Weights of a small transformer language model: width 256, LayerNorm before each block.
Each number is 50 + 12 x the weight over its row's rms, rounded and kept within 0 to 99. Layers, rows and columns count from 0. The size before them is the row's rms in percent of the matrix's.

# up: layer 7 MLP up, 1024x256, rms 0.174, rows 252-304, columns 192-255
# down: layer 7 MLP down (transposed), 1024x256, rms 0.172, rows 252-303, columns 192-255
up252 100:59 44 61 66 47 52 20 47 67 69 55 56 05 64 52 39 52 50 64 73 59 44 62 45 38 26 43 45 39 43 66 44 49 62 66 67 28 54 61 48 31 63 38 35 53 59 38 50 50 60 22 50 46 30 38 47 48 41 45 40 81 47 44 50
down252 092:54 39 46 39 58 56 38 31 51 50 40 63 50 46 40 56 45 52 17 48 38 26 43 47 62 37 55 71 69 52 41 57 54 49 44 46 55 49 42 63 61 64 76 53 38 35 49 49 47 45 56 46 44 55 48 33 33 52 50 71 49 71 57 48
up253 095:53 33 73 66 57 53 64 48 56 62 65 42 59 31 44 55 59 51 46 49 56 44 30 45 54 27 53 51 52 25 46 73 20 34 32 58 52 69 24 70 41 49 43 42 54 38 58 64 48 38 32 28 53 54 65 52 33 61 65 49 66 47 57 27
down253 094:44 75 49 40 63 58 59 52 42 34 48 36 53 57 38 59 29 59 65 41 37 77 59 57 33 52 46 57 54 50 58 50 37 43 59 42 49 60 55 49 53 55 48 54 32 65 61 51 56 63 44 44 34 56 47 59 64 59 49 40 19 46 46 65
up254 097:61 23 57 80 65 35 49 46 38 41 44 54 40 54 72 63 64 51 53 53 41 55 18 57 75 59 57 52 52 35 68 49 51 40 51 61 51 33 54 44 70 44 55 49 42 39 54 41 60 55 65 71 49 59 71 44 52 40 50 57 50 46 31 67
down254 103:64 55 57 84 25 45 56 51 39 40 56 37 47 50 45 48 55 75 50 52 53 43 65 44 57 45 27 58 43 44 40 49 50 49 53 50 32 50 79 58 30 38 56 75 44 49 56 46 41 42 52 55 33 62 43 49 34 39 42 56 39 34 41 39
up255 104:38 58 64 53 69 48 42 55 57 52 54 57 54 72 38 50 25 62 37 45 63 41 52 40 48 49 47 57 28 33 53 34 43 75 48 79 39 56 59 29 58 55 62 52 60 54 40 53 67 53 48 55 44 29 30 57 58 61 54 51 58 52 22 53
down255 104:65 41 43 49 49 54 64 35 46 72 55 36 50 50 49 59 40 54 53 48 60 45 55 52 74 48 36 42 53 39 56 32 34 50 57 74 67 61 72 34 36 35 37 47 58 58 50 49 40 48 57 47 66 49 53 47 28 50 55 50 27 33 48 42
up256 099:52 41 50 41 46 47 41 37 62 65 41 75 40 28 75 35 48 44 60 48 44 40 51 46 29 38 45 62 52 26 37 59 84 57 62 41 50 45 56 38 61 49 49 41 55 84 53 56 45 46 54 40 66 39 59 61 31 53 42 50 50 33 47 51
down256 100:40 36 56 51 43 48 45 52 50 45 53 44 58 48 49 50 54 54 51 40 67 58 41 41 48 62 27 66 54 46 25 48 60 25 61 48 57 54 63 56 46 45 54 54 62 40 55 34 63 53 42 65 38 29 49 31 46 40 41 47 47 60 38 40
up257 099:43 47 48 43 68 43 49 64 40 65 48 45 54 15 46 50 55 61 47 29 26 35 61 43 55 51 52 61 52 58 42 45 49 26 61 35 65 22 54 57 58 67 47 58 46 52 54 47 27 51 62 59 45 40 41 55 38 47 35 55 47 47 58 51
down257 098:46 31 49 68 39 41 54 44 39 64 61 50 78 54 50 42 27 53 47 53 50 52 54 50 66 52 53 42 65 45 49 60 57 43 36 44 31 35 74 40 30 51 45 30 47 46 60 62 57 44 47 41 32 54 57 37 52 53 61 48 38 40 67 26
up258 096:43 58 57 53 30 66 58 56 54 61 36 40 53 33 44 45 32 45 44 48 63 37 51 53 54 55 48 41 76 77 41 46 50 55 44 59 44 56 65 41 55 37 61 36 41 56 52 38 36 44 35 72 26 52 67 44 70 53 49 44 55 49 44 24
down258 101:20 50 60 51 33 39 49 63 31 57 76 70 73 41 26 25 51 36 56 44 65 63 60 46 63 53 60 43 74 59 69 62 62 49 65 53 46 53 48 71 47 74 49 57 40 50 69 58 50 40 41 62 38 66 35 40 62 55 55 63 46 43 35 60
up259 099:48 53 46 38 55 42 33 51 56 56 54 31 65 76 30 63 54 54 44 57 50 45 61 59 37 48 58 55 43 40 31 46 72 64 60 53 65 57 53 32 42 59 62 54 30 54 22 56 50 51 65 58 47 40 63 51 61 62 48 42 49 48 38 49
down259 099:58 44 57 36 54 45 36 50 58 54 31 48 56 52 37 50 56 37 39 41 58 58 50 49 59 58 53 50 53 59 25 49 51 53 57 54 48 52 44 56 37 65 49 51 50 43 42 60 57 64 32 37 36 51 52 31 43 61 32 40 52 48 49 58
up260 095:50 76 46 44 24 38 56 39 51 58 55 77 49 40 46 55 55 51 47 50 48 44 65 43 69 53 68 53 59 59 68 55 64 76 46 56 40 70 45 67 51 54 50 55 56 52 68 54 41 41 65 40 47 51 57 36 23 42 48 47 41 48 60 44
down260 097:46 60 51 44 56 48 32 56 57 49 48 55 53 36 57 61 44 67 48 57 32 35 68 39 53 58 58 47 52 28 52 47 37 34 54 60 52 66 56 46 27 50 29 59 62 39 51 44 38 41 62 43 61 29 46 46 52 48 53 50 42 25 60 63
up261 097:37 62 27 63 75 65 54 37 37 60 49 78 38 39 60 78 51 65 36 47 55 50 56 55 54 55 46 56 73 69 61 65 52 55 49 50 32 37 30 37 60 67 53 37 51 51 60 53 39 25 69 47 31 63 39 58 58 52 51 20 47 42 47 66
down261 105:79 55 62 40 26 52 64 69 59 32 61 47 41 66 58 42 55 55 49 52 55 49 51 22 63 43 62 58 50 36 41 50 35 42 51 52 69 50 52 60 45 55 37 56 32 70 55 48 55 51 72 50 55 44 60 55 72 25 39 58 56 38 60 63
up262 099:53 37 50 51 39 48 36 50 38 51 53 64 48 45 77 62 32 55 39 48 51 55 45 61 52 55 19 47 50 36 60 50 31 49 59 55 58 79 54 54 77 54 41 42 55 44 38 59 50 34 34 51 62 68 44 64 67 53 71 68 69 41 62 54
down262 101:47 42 48 55 25 47 32 54 40 59 65 56 65 56 50 57 39 61 46 17 54 54 36 63 49 51 49 46 53 44 44 60 61 35 50 57 57 44 70 38 56 31 44 76 50 56 47 74 41 28 45 55 38 62 48 47 40 50 44 73 54 53 77 66
up263 104:41 61 26 41 40 52 48 39 38 56 16 38 70 63 42 63 60 24 53 47 41 49 53 45 60 47 66 50 46 45 36 39 41 37 69 53 58 39 22 64 50 63 50 49 72 70 54 72 47 46 36 41 52 64 52 59 57 58 29 50 67 51 51 40
down263 094:82 38 81 72 63 54 47 41 63 55 69 61 38 51 63 35 54 51 71 45 43 56 32 66 44 77 36 38 46 32 52 38 51 79 30 38 43 42 63 53 63 42 48 57 55 48 44 20 56 57 68 49 35 77 47 53 60 53 62 55 48 50 32 38
up264 109:48 47 43 53 59 41 55 55 43 23 51 40 31 31 39 41 54 37 66 52 59 53 43 68 40 58 63 62 47 34 51 47 45 68 45 36 55 47 55 38 34 61 41 51 65 66 64 40 34 53 60 52 59 55 55 60 70 37 58 64 47 58 48 17
down264 094:44 61 56 45 45 74 64 48 43 45 62 42 30 39 58 50 54 39 33 37 34 57 58 57 48 64 55 39 54 65 47 72 61 38 49 56 58 60 53 57 57 52 38 48 54 13 39 60 51 48 35 47 72 34 52 38 50 73 61 45 73 61 57 63
up265 106:49 53 58 35 41 22 33 66 64 54 39 52 33 41 51 61 50 43 80 48 44 24 65 47 58 73 29 52 40 47 45 53 58 65 42 55 60 32 46 53 64 38 93 58 44 49 49 70 64 43 47 45 50 49 48 42 24 58 59 32 42 36 66 56
down265 104:60 53 64 65 36 57 29 58 63 38 53 66 50 47 45 36 45 58 34 71 77 43 66 23 35 45 39 50 60 53 57 39 48 52 59 40 45 54 39 53 84 36 75 52 49 37 60 46 47 47 57 57 56 33 39 72 62 48 51 50 65 51 53 55
up266 102:51 50 57 48 33 46 39 65 27 50 37 45 50 48 44 41 40 62 57 35 72 47 35 64 63 56 62 35 49 47 53 79 29 60 60 57 44 48 65 38 80 52 65 29 55 42 63 44 49 61 67 40 37 53 47 51 34 39 27 47 35 30 63 35
down266 103:46 40 50 47 49 41 56 31 58 57 55 50 47 45 42 61 58 53 40 67 35 48 61 47 38 45 47 42 60 65 41 64 67 59 44 68 60 50 56 48 36 48 68 58 36 29 48 64 41 24 66 65 56 37 55 50 33 69 76 50 42 46 24 51
up267 097:47 53 29 47 55 36 67 56 46 45 29 57 60 34 52 27 32 54 72 45 52 46 60 23 71 61 37 48 54 52 43 53 50 41 62 61 60 41 54 33 59 55 29 29 43 48 56 62 43 55 48 51 59 67 30 79 23 54 42 62 24 54 43 31
down267 100:43 62 53 36 54 33 58 61 39 36 47 28 55 46 45 57 51 50 39 71 43 44 46 59 25 58 78 45 47 41 43 59 51 30 62 50 50 45 35 53 58 42 41 51 45 69 41 73 58 55 39 64 46 35 36 53 36 52 41 39 55 53 52 32
up268 098:53 38 70 47 41 65 62 29 67 38 53 58 59 69 49 49 45 56 50 52 65 59 49 45 54 58 52 64 35 43 58 54 44 65 31 48 58 53 48 42 67 62 30 52 55 68 58 67 51 48 46 45 58 38 60 40 60 58 33 49 54 25 64 58
down268 098:68 36 22 29 31 47 31 35 42 37 58 36 27 52 41 66 39 61 49 55 47 62 37 62 54 65 60 26 55 52 44 37 69 40 72 35 37 50 63 58 53 68 81 39 54 56 60 49 42 55 30 50 24 45 39 64 45 61 41 69 35 48 58 54
up269 104:26 67 50 56 42 59 48 38 42 62 75 58 60 51 22 45 34 49 33 33 51 59 52 33 63 57 62 27 46 53 26 41 35 70 39 34 35 45 25 55 68 42 39 45 48 68 54 44 50 46 73 32 66 49 54 40 55 62 38 20 54 61 47 33
down269 099:69 65 33 57 53 64 51 54 58 49 51 47 29 33 44 51 55 51 59 57 49 39 44 53 48 55 29 43 50 61 36 43 53 58 73 29 22 40 40 33 57 62 52 63 71 37 51 43 64 62 42 30 51 59 35 53 52 24 51 39 60 40 55 52
up270 103:43 51 54 38 64 55 37 48 51 54 27 67 53 50 59 47 45 50 34 47 59 54 44 56 41 42 50 56 37 62 44 48 64 20 41 53 46 35 66 76 42 56 50 52 54 52 50 44 24 40 46 54 49 46 44 61 61 58 40 59 45 51 50 23
down270 105:54 53 58 40 43 49 37 70 33 39 47 46 66 49 54 27 79 56 38 42 38 60 50 60 35 37 36 49 48 25 30 53 40 51 53 57 49 61 66 80 52 47 55 20 40 35 62 57 58 39 64 65 25 40 63 71 61 56 64 47 47 34 56 54
up271 090:63 66 56 41 50 47 36 60 46 45 62 48 27 43 34 43 47 52 72 47 67 52 26 52 46 49 43 36 41 34 52 68 47 49 47 79 67 47 44 68 54 46 36 53 45 34 40 80 54 73 57 70 35 43 51 59 52 52 64 36 56 52 44 40
down271 098:65 41 54 59 53 43 68 29 45 54 42 44 42 45 45 51 75 46 68 36 67 60 48 40 48 54 55 69 50 65 45 48 54 42 49 50 49 66 50 53 59 53 40 44 54 49 47 47 58 40 57 39 57 71 45 54 78 41 28 56 48 40 77 50
up272 095:38 57 85 37 54 74 49 62 44 46 51 60 30 54 35 39 47 50 44 41 54 81 32 20 38 32 46 75 61 25 48 53 50 46 45 36 46 48 55 33 45 35 63 52 55 47 17 58 64 49 57 42 44 52 60 68 37 55 67 46 51 40 40 47
down272 107:73 55 42 53 56 33 45 57 68 67 42 42 50 52 62 51 69 31 43 63 62 49 48 57 57 64 54 62 18 30 43 57 39 48 60 44 50 46 42 62 39 37 52 61 68 46 56 45 40 37 44 58 44 55 71 59 66 29 34 40 52 50 41 57
up273 103:58 56 37 49 58 60 48 51 75 50 37 29 65 44 59 51 43 37 64 54 59 44 31 40 33 64 47 30 45 55 44 49 44 52 36 63 57 40 28 32 55 33 46 54 61 58 55 22 30 38 68 31 35 55 65 42 45 52 52 44 51 32 34 37
down273 093:47 43 46 55 52 65 43 53 54 72 38 37 75 60 76 54 34 68 46 60 67 53 38 60 60 51 45 66 54 37 65 44 47 31 40 66 54 35 48 50 58 44 54 42 44 54 66 49 51 69 47 50 46 32 32 34 19 62 31 30 52 56 58 52
up274 099:39 48 67 42 82 29 62 58 36 52 63 69 67 43 63 65 44 46 41 56 66 62 52 49 42 64 73 80 60 62 47 55 34 69 41 35 39 54 62 53 49 27 50 51 58 57 54 56 42 46 54 35 61 46 51 43 32 38 56 60 56 41 33 57
down274 097:59 37 41 54 46 74 58 38 61 57 49 35 47 63 47 52 48 15 43 61 62 38 60 44 40 48 47 50 31 60 43 24 81 32 59 48 53 61 56 42 49 57 43 44 58 41 43 33 48 47 65 61 60 35 44 60 38 33 53 64 39 46 64 61
up275 097:76 64 39 34 60 65 53 55 30 45 59 56 52 50 29 44 45 50 35 35 71 66 59 21 32 66 50 69 48 28 56 53 41 48 39 51 48 58 34 34 48 68 45 64 51 69 61 53 54 68 50 74 43 31 56 63 65 61 56 44 43 49 50 55
down275 097:36 52 47 66 31 53 51 59 52 65 45 50 39 50 43 65 57 29 52 67 30 65 26 33 24 44 33 60 47 40 36 61 53 44 62 76 71 35 46 43 42 46 52 38 48 31 33 50 50 59 64 45 80 48 70 57 40 73 21 36 56 40 41 55
up276 096:48 44 31 55 44 59 45 46 39 71 50 56 34 47 66 22 52 46 39 55 58 53 48 34 61 36 74 41 36 62 46 39 52 38 56 62 76 57 32 62 51 35 53 59 64 22 34 46 61 48 53 41 48 50 34 57 32 42 60 45 69 40 33 54
down276 100:48 47 60 55 46 34 79 46 43 40 59 41 51 54 53 41 48 37 36 46 41 61 63 61 44 53 42 39 54 40 46 49 58 66 69 50 30 60 60 51 35 39 47 55 39 73 45 70 46 27 42 49 45 42 40 46 82 40 31 46 39 53 26 43
up277 096:58 49 61 76 36 30 54 65 76 50 55 33 56 41 27 66 41 42 50 58 51 51 60 35 45 36 39 57 58 65 53 35 45 43 72 38 64 34 37 44 39 36 51 55 64 45 47 40 39 75 74 81 44 28 23 56 63 37 43 48 50 42 76 33
down277 095:62 50 43 52 58 52 60 33 41 39 44 59 15 52 52 58 18 46 59 56 55 42 51 38 42 69 46 43 35 43 59 47 50 22 24 48 62 77 45 45 67 57 52 61 54 60 45 52 69 34 26 66 72 61 51 69 49 62 48 54 55 44 51 60
up278 089:59 48 44 52 45 58 40 75 63 41 44 68 55 46 61 68 49 56 47 40 49 53 68 48 33 34 52 61 64 53 47 44 50 58 56 36 35 44 40 30 46 49 61 44 77 60 55 45 41 36 39 46 50 52 24 51 60 71 44 67 48 30 42 48
down278 099:47 73 46 54 64 65 57 21 40 48 39 42 45 60 37 40 55 46 50 50 61 40 45 52 54 62 47 39 30 39 62 56 56 34 59 67 43 44 51 61 24 46 36 50 22 36 45 39 50 59 50 58 42 42 53 37 35 32 48 36 33 54 64 41
up279 094:49 40 47 68 81 37 43 56 35 63 60 47 59 57 58 58 25 46 43 46 67 45 60 47 41 53 47 46 38 68 41 52 49 63 48 64 49 48 58 28 56 67 17 48 55 60 48 64 59 26 58 48 47 53 50 32 50 63 73 44 33 54 50 56
down279 102:45 52 60 52 42 42 63 58 38 42 69 44 62 43 36 39 43 41 49 18 45 45 24 54 45 45 46 51 33 75 50 66 60 53 49 60 41 64 54 41 60 24 59 48 53 50 56 58 47 45 35 56 70 35 41 39 47 55 48 52 33 51 33 47
up280 099:53 37 47 54 75 65 47 49 58 53 59 60 50 51 32 50 15 34 57 61 71 26 40 13 39 42 62 44 58 53 50 62 67 48 63 52 48 46 36 57 37 51 64 64 46 61 35 40 42 56 43 37 42 61 70 70 43 48 52 47 58 43 50 49
down280 096:60 45 39 45 51 56 60 50 65 64 53 45 49 80 62 60 66 70 49 46 55 33 50 28 58 61 71 46 46 27 44 47 50 63 59 43 60 37 33 66 53 47 45 47 40 43 69 36 67 60 34 63 61 63 53 53 49 44 30 64 67 61 53 33
up281 107:48 61 59 67 28 57 64 54 35 33 61 63 64 55 41 43 77 38 49 61 69 48 59 60 43 47 45 54 50 58 43 37 60 59 66 60 57 41 30 47 49 60 54 50 53 36 52 84 63 49 58 46 54 46 61 36 42 70 47 43 52 37 58 42
down281 090:55 50 38 48 33 35 35 22 75 87 73 40 48 33 50 52 56 51 56 45 54 50 59 39 46 37 52 63 56 40 52 47 37 41 45 61 36 67 76 53 62 56 44 44 47 61 34 29 39 46 41 58 52 39 29 53 59 52 45 48 43 59 39 39
up282 092:34 68 17 42 54 50 40 44 46 27 35 38 43 66 66 51 48 41 70 52 43 47 60 44 58 32 57 40 66 57 58 46 64 38 60 51 52 61 37 41 63 53 35 53 65 43 41 37 48 78 57 77 37 59 45 45 68 55 45 58 58 55 58 45
down282 096:28 64 37 50 47 44 41 62 42 52 35 52 68 53 30 51 40 54 59 65 46 47 46 40 52 39 54 24 46 54 50 53 47 51 50 44 41 57 48 35 58 44 27 58 59 58 45 42 76 33 59 38 62 42 37 76 32 63 38 38 49 14 53 59
up283 094:45 70 46 57 57 60 52 75 44 43 30 37 41 55 54 43 61 38 51 50 46 53 50 50 61 47 43 41 62 41 36 61 46 45 59 43 57 41 54 42 49 57 26 60 45 55 49 41 34 61 45 44 54 60 49 72 46 38 61 62 58 64 34 58
down283 089:60 35 36 25 40 29 45 59 59 35 78 50 58 38 52 39 37 48 37 83 56 41 50 27 32 33 28 60 37 58 79 36 73 70 55 66 35 46 47 56 55 40 47 51 63 70 50 38 49 42 57 31 47 60 35 55 55 47 50 42 43 30 55 55
up284 091:55 61 59 31 23 45 65 43 58 38 65 52 42 66 65 30 72 35 51 63 47 57 46 66 47 38 52 44 39 49 79 36 50 33 49 60 21 36 44 52 64 35 55 48 45 71 53 59 25 46 36 48 35 65 45 68 66 49 56 41 56 38 56 42
down284 090:38 37 58 47 65 35 32 46 56 40 50 33 55 33 52 50 50 28 33 73 25 43 30 16 57 46 40 52 39 59 55 55 46 65 61 32 46 59 62 48 44 54 73 64 66 39 68 35 50 69 45 47 35 60 39 30 62 43 36 51 38 54 55 42
up285 102:42 59 31 62 41 59 68 46 33 16 44 48 54 40 55 53 42 55 36 31 51 35 65 57 47 46 66 34 48 73 55 41 45 49 78 58 76 29 67 39 36 35 70 47 48 37 41 63 49 66 41 41 56 39 38 67 51 40 47 52 41 52 66 56
down285 099:62 26 39 34 45 68 65 18 62 40 56 50 57 63 46 61 61 41 49 76 57 55 22 47 48 45 58 70 45 15 22 43 59 32 39 64 48 51 36 71 53 31 54 52 59 65 46 39 54 56 60 48 52 41 62 51 63 36 54 53 57 55 53 54
up286 108:37 58 51 48 37 50 57 43 47 42 55 48 20 40 60 51 58 35 69 43 42 58 69 55 74 55 50 36 53 55 50 60 54 54 48 45 48 51 41 26 57 47 68 61 61 42 38 76 57 39 22 17 45 50 40 54 55 53 46 33 47 23 48 41
down286 112:37 41 56 46 48 28 61 41 35 51 51 40 35 46 63 51 53 66 37 53 53 65 24 41 47 70 48 45 47 41 47 19 26 55 54 39 70 30 55 48 69 42 42 64 48 44 53 51 57 54 63 56 36 38 51 42 50 65 46 40 52 51 49 45
up287 094:43 56 38 45 34 37 40 52 63 41 62 53 56 54 51 31 59 71 35 56 57 53 37 48 56 61 69 50 39 77 44 58 41 67 57 50 49 57 38 66 60 34 71 46 82 62 49 44 41 44 60 57 48 36 51 66 57 58 49 46 73 28 48 59
down287 098:43 57 50 19 63 73 48 61 50 68 48 28 57 57 61 27 45 61 52 66 21 47 53 53 50 27 64 55 35 40 36 50 77 43 50 52 60 46 59 61 60 80 61 30 47 59 49 42 62 51 29 53 54 55 49 63 34 57 59 46 31 91 49 61
up288 093:65 52 29 35 72 47 54 30 44 56 30 54 32 49 43 49 53 72 42 14 43 58 38 42 47 38 42 72 52 63 60 34 35 62 38 48 49 55 51 38 28 65 70 65 67 54 58 27 53 52 44 27 29 51 50 42 51 46 41 31 62 68 38 66
down288 096:33 47 40 48 36 54 23 42 62 36 61 69 55 43 68 59 57 37 64 52 39 46 68 39 56 68 61 39 49 59 41 72 47 40 40 50 36 59 40 63 55 30 60 66 51 38 55 51 52 51 41 40 52 46 33 65 53 62 66 49 47 39 49 37
up289 104:56 49 48 60 50 53 46 35 53 51 63 54 24 43 66 38 39 48 30 43 50 49 77 70 24 61 57 80 49 42 54 52 66 33 44 56 49 48 54 18 60 34 47 48 46 30 40 54 46 52 42 35 41 31 62 54 67 46 46 50 65 55 84 36
down289 108:49 50 54 64 55 46 32 38 76 58 35 33 42 59 54 50 41 54 44 59 54 29 43 52 58 40 45 67 58 59 57 53 53 56 30 61 53 65 58 27 56 61 36 51 40 61 55 30 50 60 53 58 38 40 76 61 40 43 64 56 31 53 43 51
up290 108:60 54 34 50 46 61 42 61 49 44 54 41 51 70 53 34 46 55 54 57 50 22 51 80 66 45 66 58 73 22 47 60 45 57 56 51 40 58 64 29 49 30 46 53 53 45 63 49 41 43 34 45 77 43 38 35 66 56 51 48 49 59 48 50
down290 103:55 49 35 49 43 53 52 52 57 77 54 33 58 32 56 47 57 41 49 49 48 50 50 41 51 33 42 58 37 58 40 22 61 36 47 45 64 52 18 62 59 41 46 47 52 64 50 63 59 60 52 71 27 48 51 45 70 59 47 58 44 44 33 45
up291 086:51 30 36 64 59 69 49 50 47 70 52 50 70 41 44 47 27 48 44 54 31 66 45 42 55 36 73 22 47 69 27 49 28 43 56 63 74 22 34 42 29 38 47 53 58 61 32 65 49 62 43 58 53 37 37 33 67 53 57 33 58 43 57 47
down291 095:40 55 52 73 49 35 48 30 52 61 36 16 37 43 47 47 56 70 43 56 34 69 41 55 54 46 64 57 47 71 55 64 75 59 41 59 46 57 56 38 53 51 36 45 38 43 36 59 30 52 38 61 33 51 43 60 37 45 51 47 58 62 44 52
up292 103:68 48 47 56 60 49 25 46 49 24 79 60 50 43 64 45 56 36 56 45 60 48 69 65 49 61 52 48 54 63 64 41 53 47 43 35 39 67 36 76 68 56 43 42 67 60 62 62 64 37 57 58 55 51 58 52 33 48 56 40 47 52 44 32
down292 102:38 41 45 48 70 70 42 37 36 47 39 41 37 38 54 35 74 63 61 51 36 53 49 48 67 45 52 34 36 20 46 55 52 41 43 58 68 51 64 68 61 68 53 63 39 37 38 34 32 20 52 37 49 55 43 48 44 34 61 33 37 59 45 65
up293 098:36 40 56 49 36 48 42 56 37 65 30 55 41 64 57 64 67 30 31 61 39 50 59 60 38 61 51 67 53 69 64 43 51 52 66 64 22 53 39 58 52 35 70 52 49 51 54 50 58 63 40 56 53 49 35 40 38 22 52 74 58 53 66 66
down293 091:65 48 46 47 51 36 59 60 37 24 59 52 75 57 30 56 47 57 56 57 47 39 44 44 52 26 54 47 73 57 71 28 32 39 51 23 52 58 38 60 45 43 39 49 25 51 56 64 46 46 56 59 47 52 60 26 56 60 52 52 63 42 47 55
up294 093:36 37 51 32 52 23 32 57 41 56 71 72 35 68 53 57 47 61 49 58 41 38 43 54 55 67 50 52 53 50 48 45 53 45 59 67 38 54 62 62 50 56 43 50 56 57 57 45 53 38 43 40 88 55 36 59 58 55 32 45 51 48 46 35
down294 089:62 45 82 37 35 59 72 32 57 45 40 48 52 58 34 44 67 44 24 52 52 33 55 50 46 52 50 50 38 48 44 58 73 75 39 33 55 54 55 55 61 56 57 50 43 51 50 44 58 61 43 51 54 76 75 47 40 37 51 63 51 30 34 68
up295 108:36 48 55 63 44 49 55 66 17 43 56 43 53 59 29 41 36 46 42 50 32 60 36 70 72 66 45 60 45 54 56 18 58 68 52 40 49 57 56 63 44 35 66 49 51 61 53 49 23 35 38 39 66 44 56 59 52 66 42 31 55 52 34 37
down295 105:59 55 65 34 50 39 50 45 36 33 44 60 58 47 47 61 54 71 50 27 40 51 37 41 55 38 34 61 57 47 42 51 43 53 57 40 57 68 39 31 44 41 50 63 29 44 44 51 57 45 51 49 73 58 50 47 45 51 53 57 64 61 47 54
up296 094:35 56 42 42 57 57 56 59 53 70 37 50 47 71 53 57 43 54 40 26 36 63 71 67 66 54 39 37 58 44 52 70 33 46 61 38 59 63 54 40 36 45 46 75 57 61 34 38 43 43 42 45 58 40 54 44 62 41 66 35 30 57 43 64
down296 092:46 57 54 63 31 50 76 43 46 41 60 36 48 67 35 42 80 57 48 53 55 42 47 70 38 28 54 35 58 51 35 56 51 63 49 59 60 41 68 43 50 51 68 60 58 38 53 42 49 70 32 50 53 46 60 52 36 49 74 48 40 61 65 55
up297 094:44 32 40 52 69 55 56 67 46 47 47 51 62 53 43 47 53 44 61 40 69 46 75 37 61 56 45 38 40 73 47 39 47 70 65 47 46 40 74 73 46 41 52 39 27 50 50 50 44 50 66 38 48 65 67 58 50 57 37 61 56 52 79 71
down297 094:59 66 38 38 49 50 22 43 52 44 48 35 47 40 54 53 57 45 17 28 59 66 52 57 43 41 54 71 52 45 45 53 48 36 44 37 15 73 28 48 53 45 65 56 64 52 50 36 42 50 44 49 59 44 43 62 39 40 41 62 73 63 31 83
up298 104:68 53 60 44 71 55 60 43 56 38 56 55 48 63 41 58 48 38 58 60 68 57 43 59 17 65 39 51 61 41 58 61 56 38 50 45 63 61 34 40 47 53 41 54 63 72 43 57 47 48 47 66 31 36 60 43 48 58 47 54 46 46 58 47
down298 109:55 44 63 52 44 59 38 43 41 63 50 52 59 72 40 61 46 39 58 59 55 64 41 67 47 74 33 43 57 45 61 73 46 53 33 35 56 23 39 41 34 44 51 51 66 61 64 56 47 57 46 40 36 39 64 53 42 41 40 65 63 59 55 37
up299 099:58 35 52 42 68 63 37 49 54 34 30 47 46 33 63 46 44 60 59 51 76 53 42 59 31 63 70 44 26 74 76 61 25 70 59 48 42 39 70 65 55 63 79 53 55 48 20 59 35 45 73 76 45 43 34 21 60 42 38 53 52 63 57 54
down299 093:45 43 22 67 66 53 45 34 52 46 24 40 34 50 31 50 65 56 50 45 53 56 55 56 35 49 36 42 54 39 53 59 39 49 32 40 70 72 46 63 33 47 55 48 42 56 75 38 60 55 54 48 44 53 52 52 70 78 47 60 96 61 56 59
up300 104:58 58 73 49 64 63 63 33 36 60 44 56 46 66 62 66 76 46 42 52 52 42 73 39 35 52 60 54 26 59 35 45 38 57 58 32 68 45 53 54 63 61 46 65 39 48 26 54 51 48 54 46 60 36 53 64 51 31 48 52 59 29 56 53
down300 098:63 56 55 52 38 24 40 72 43 36 51 33 38 55 31 53 55 54 60 76 52 60 41 51 47 53 62 45 51 34 47 53 66 38 52 45 54 47 36 53 57 52 65 42 66 39 46 56 65 50 64 40 50 43 26 47 32 61 42 26 84 46 55 72
up301 101:42 31 45 43 90 49 59 36 74 53 37 65 33 64 40 65 47 45 31 48 42 44 66 49 47 81 40 46 40 38 52 59 42 69 54 43 59 45 30 39 56 45 45 52 55 48 69 22 46 58 43 48 69 44 31 69 38 39 80 45 35 51 72 63
down301 103:53 37 56 55 56 40 55 38 56 26 66 67 55 42 46 42 27 35 30 48 50 59 62 29 52 22 47 37 39 55 51 59 43 39 48 51 53 50 56 53 94 50 59 44 58 49 74 41 56 55 46 47 61 50 56 40 61 58 48 30 52 25 65 34
up302 103:48 64 62 40 52 64 53 38 54 42 58 42 70 22 79 37 50 66 47 57 57 47 40 67 55 76 66 50 51 31 39 61 40 65 42 38 56 52 60 45 57 38 52 26 30 49 49 51 49 70 43 26 54 35 43 28 34 58 55 44 51 47 48 47
down302 108:56 77 47 65 53 57 47 43 32 35 57 54 49 38 62 34 61 50 27 51 44 50 35 37 40 86 18 56 45 39 97 51 33 48 46 64 62 37 47 47 52 47 75 37 51 45 62 44 43 49 71 16 57 44 63 56 54 41 62 40 61 57 60 30
up303 094:50 63 62 43 74 59 60 46 56 57 49 62 62 57 59 56 35 44 55 23 49 43 62 57 22 34 54 49 42 56 27 68 63 42 60 67 52 66 45 42 80 43 51 43 71 67 47 63 59 24 41 39 42 49 62 58 28 44 56 44 50 58 62 44
down303 098:60 53 57 48 54 42 47 51 81 82 38 35 80 34 39 43 66 44 46 58 73 54 52 49 50 78 43 63 47 33 61 60 51 33 47 84 52 57 53 65 45 47 49 47 61 46 30 61 42 30 55 40 63 55 41 49 47 50 51 52 33 14 50 58
up304 103:39 52 63 46 58 56 39 48 41 56 46 59 21 56 46 56 30 38 46 46 62 51 48 38 44 46 65 49 50 34 59 55 29 42 44 41 12 43 65 57 59 59 54 55 38 56 48 70 54 57 50 62 45 61 47 41 31 59 49 32 61 49 44 45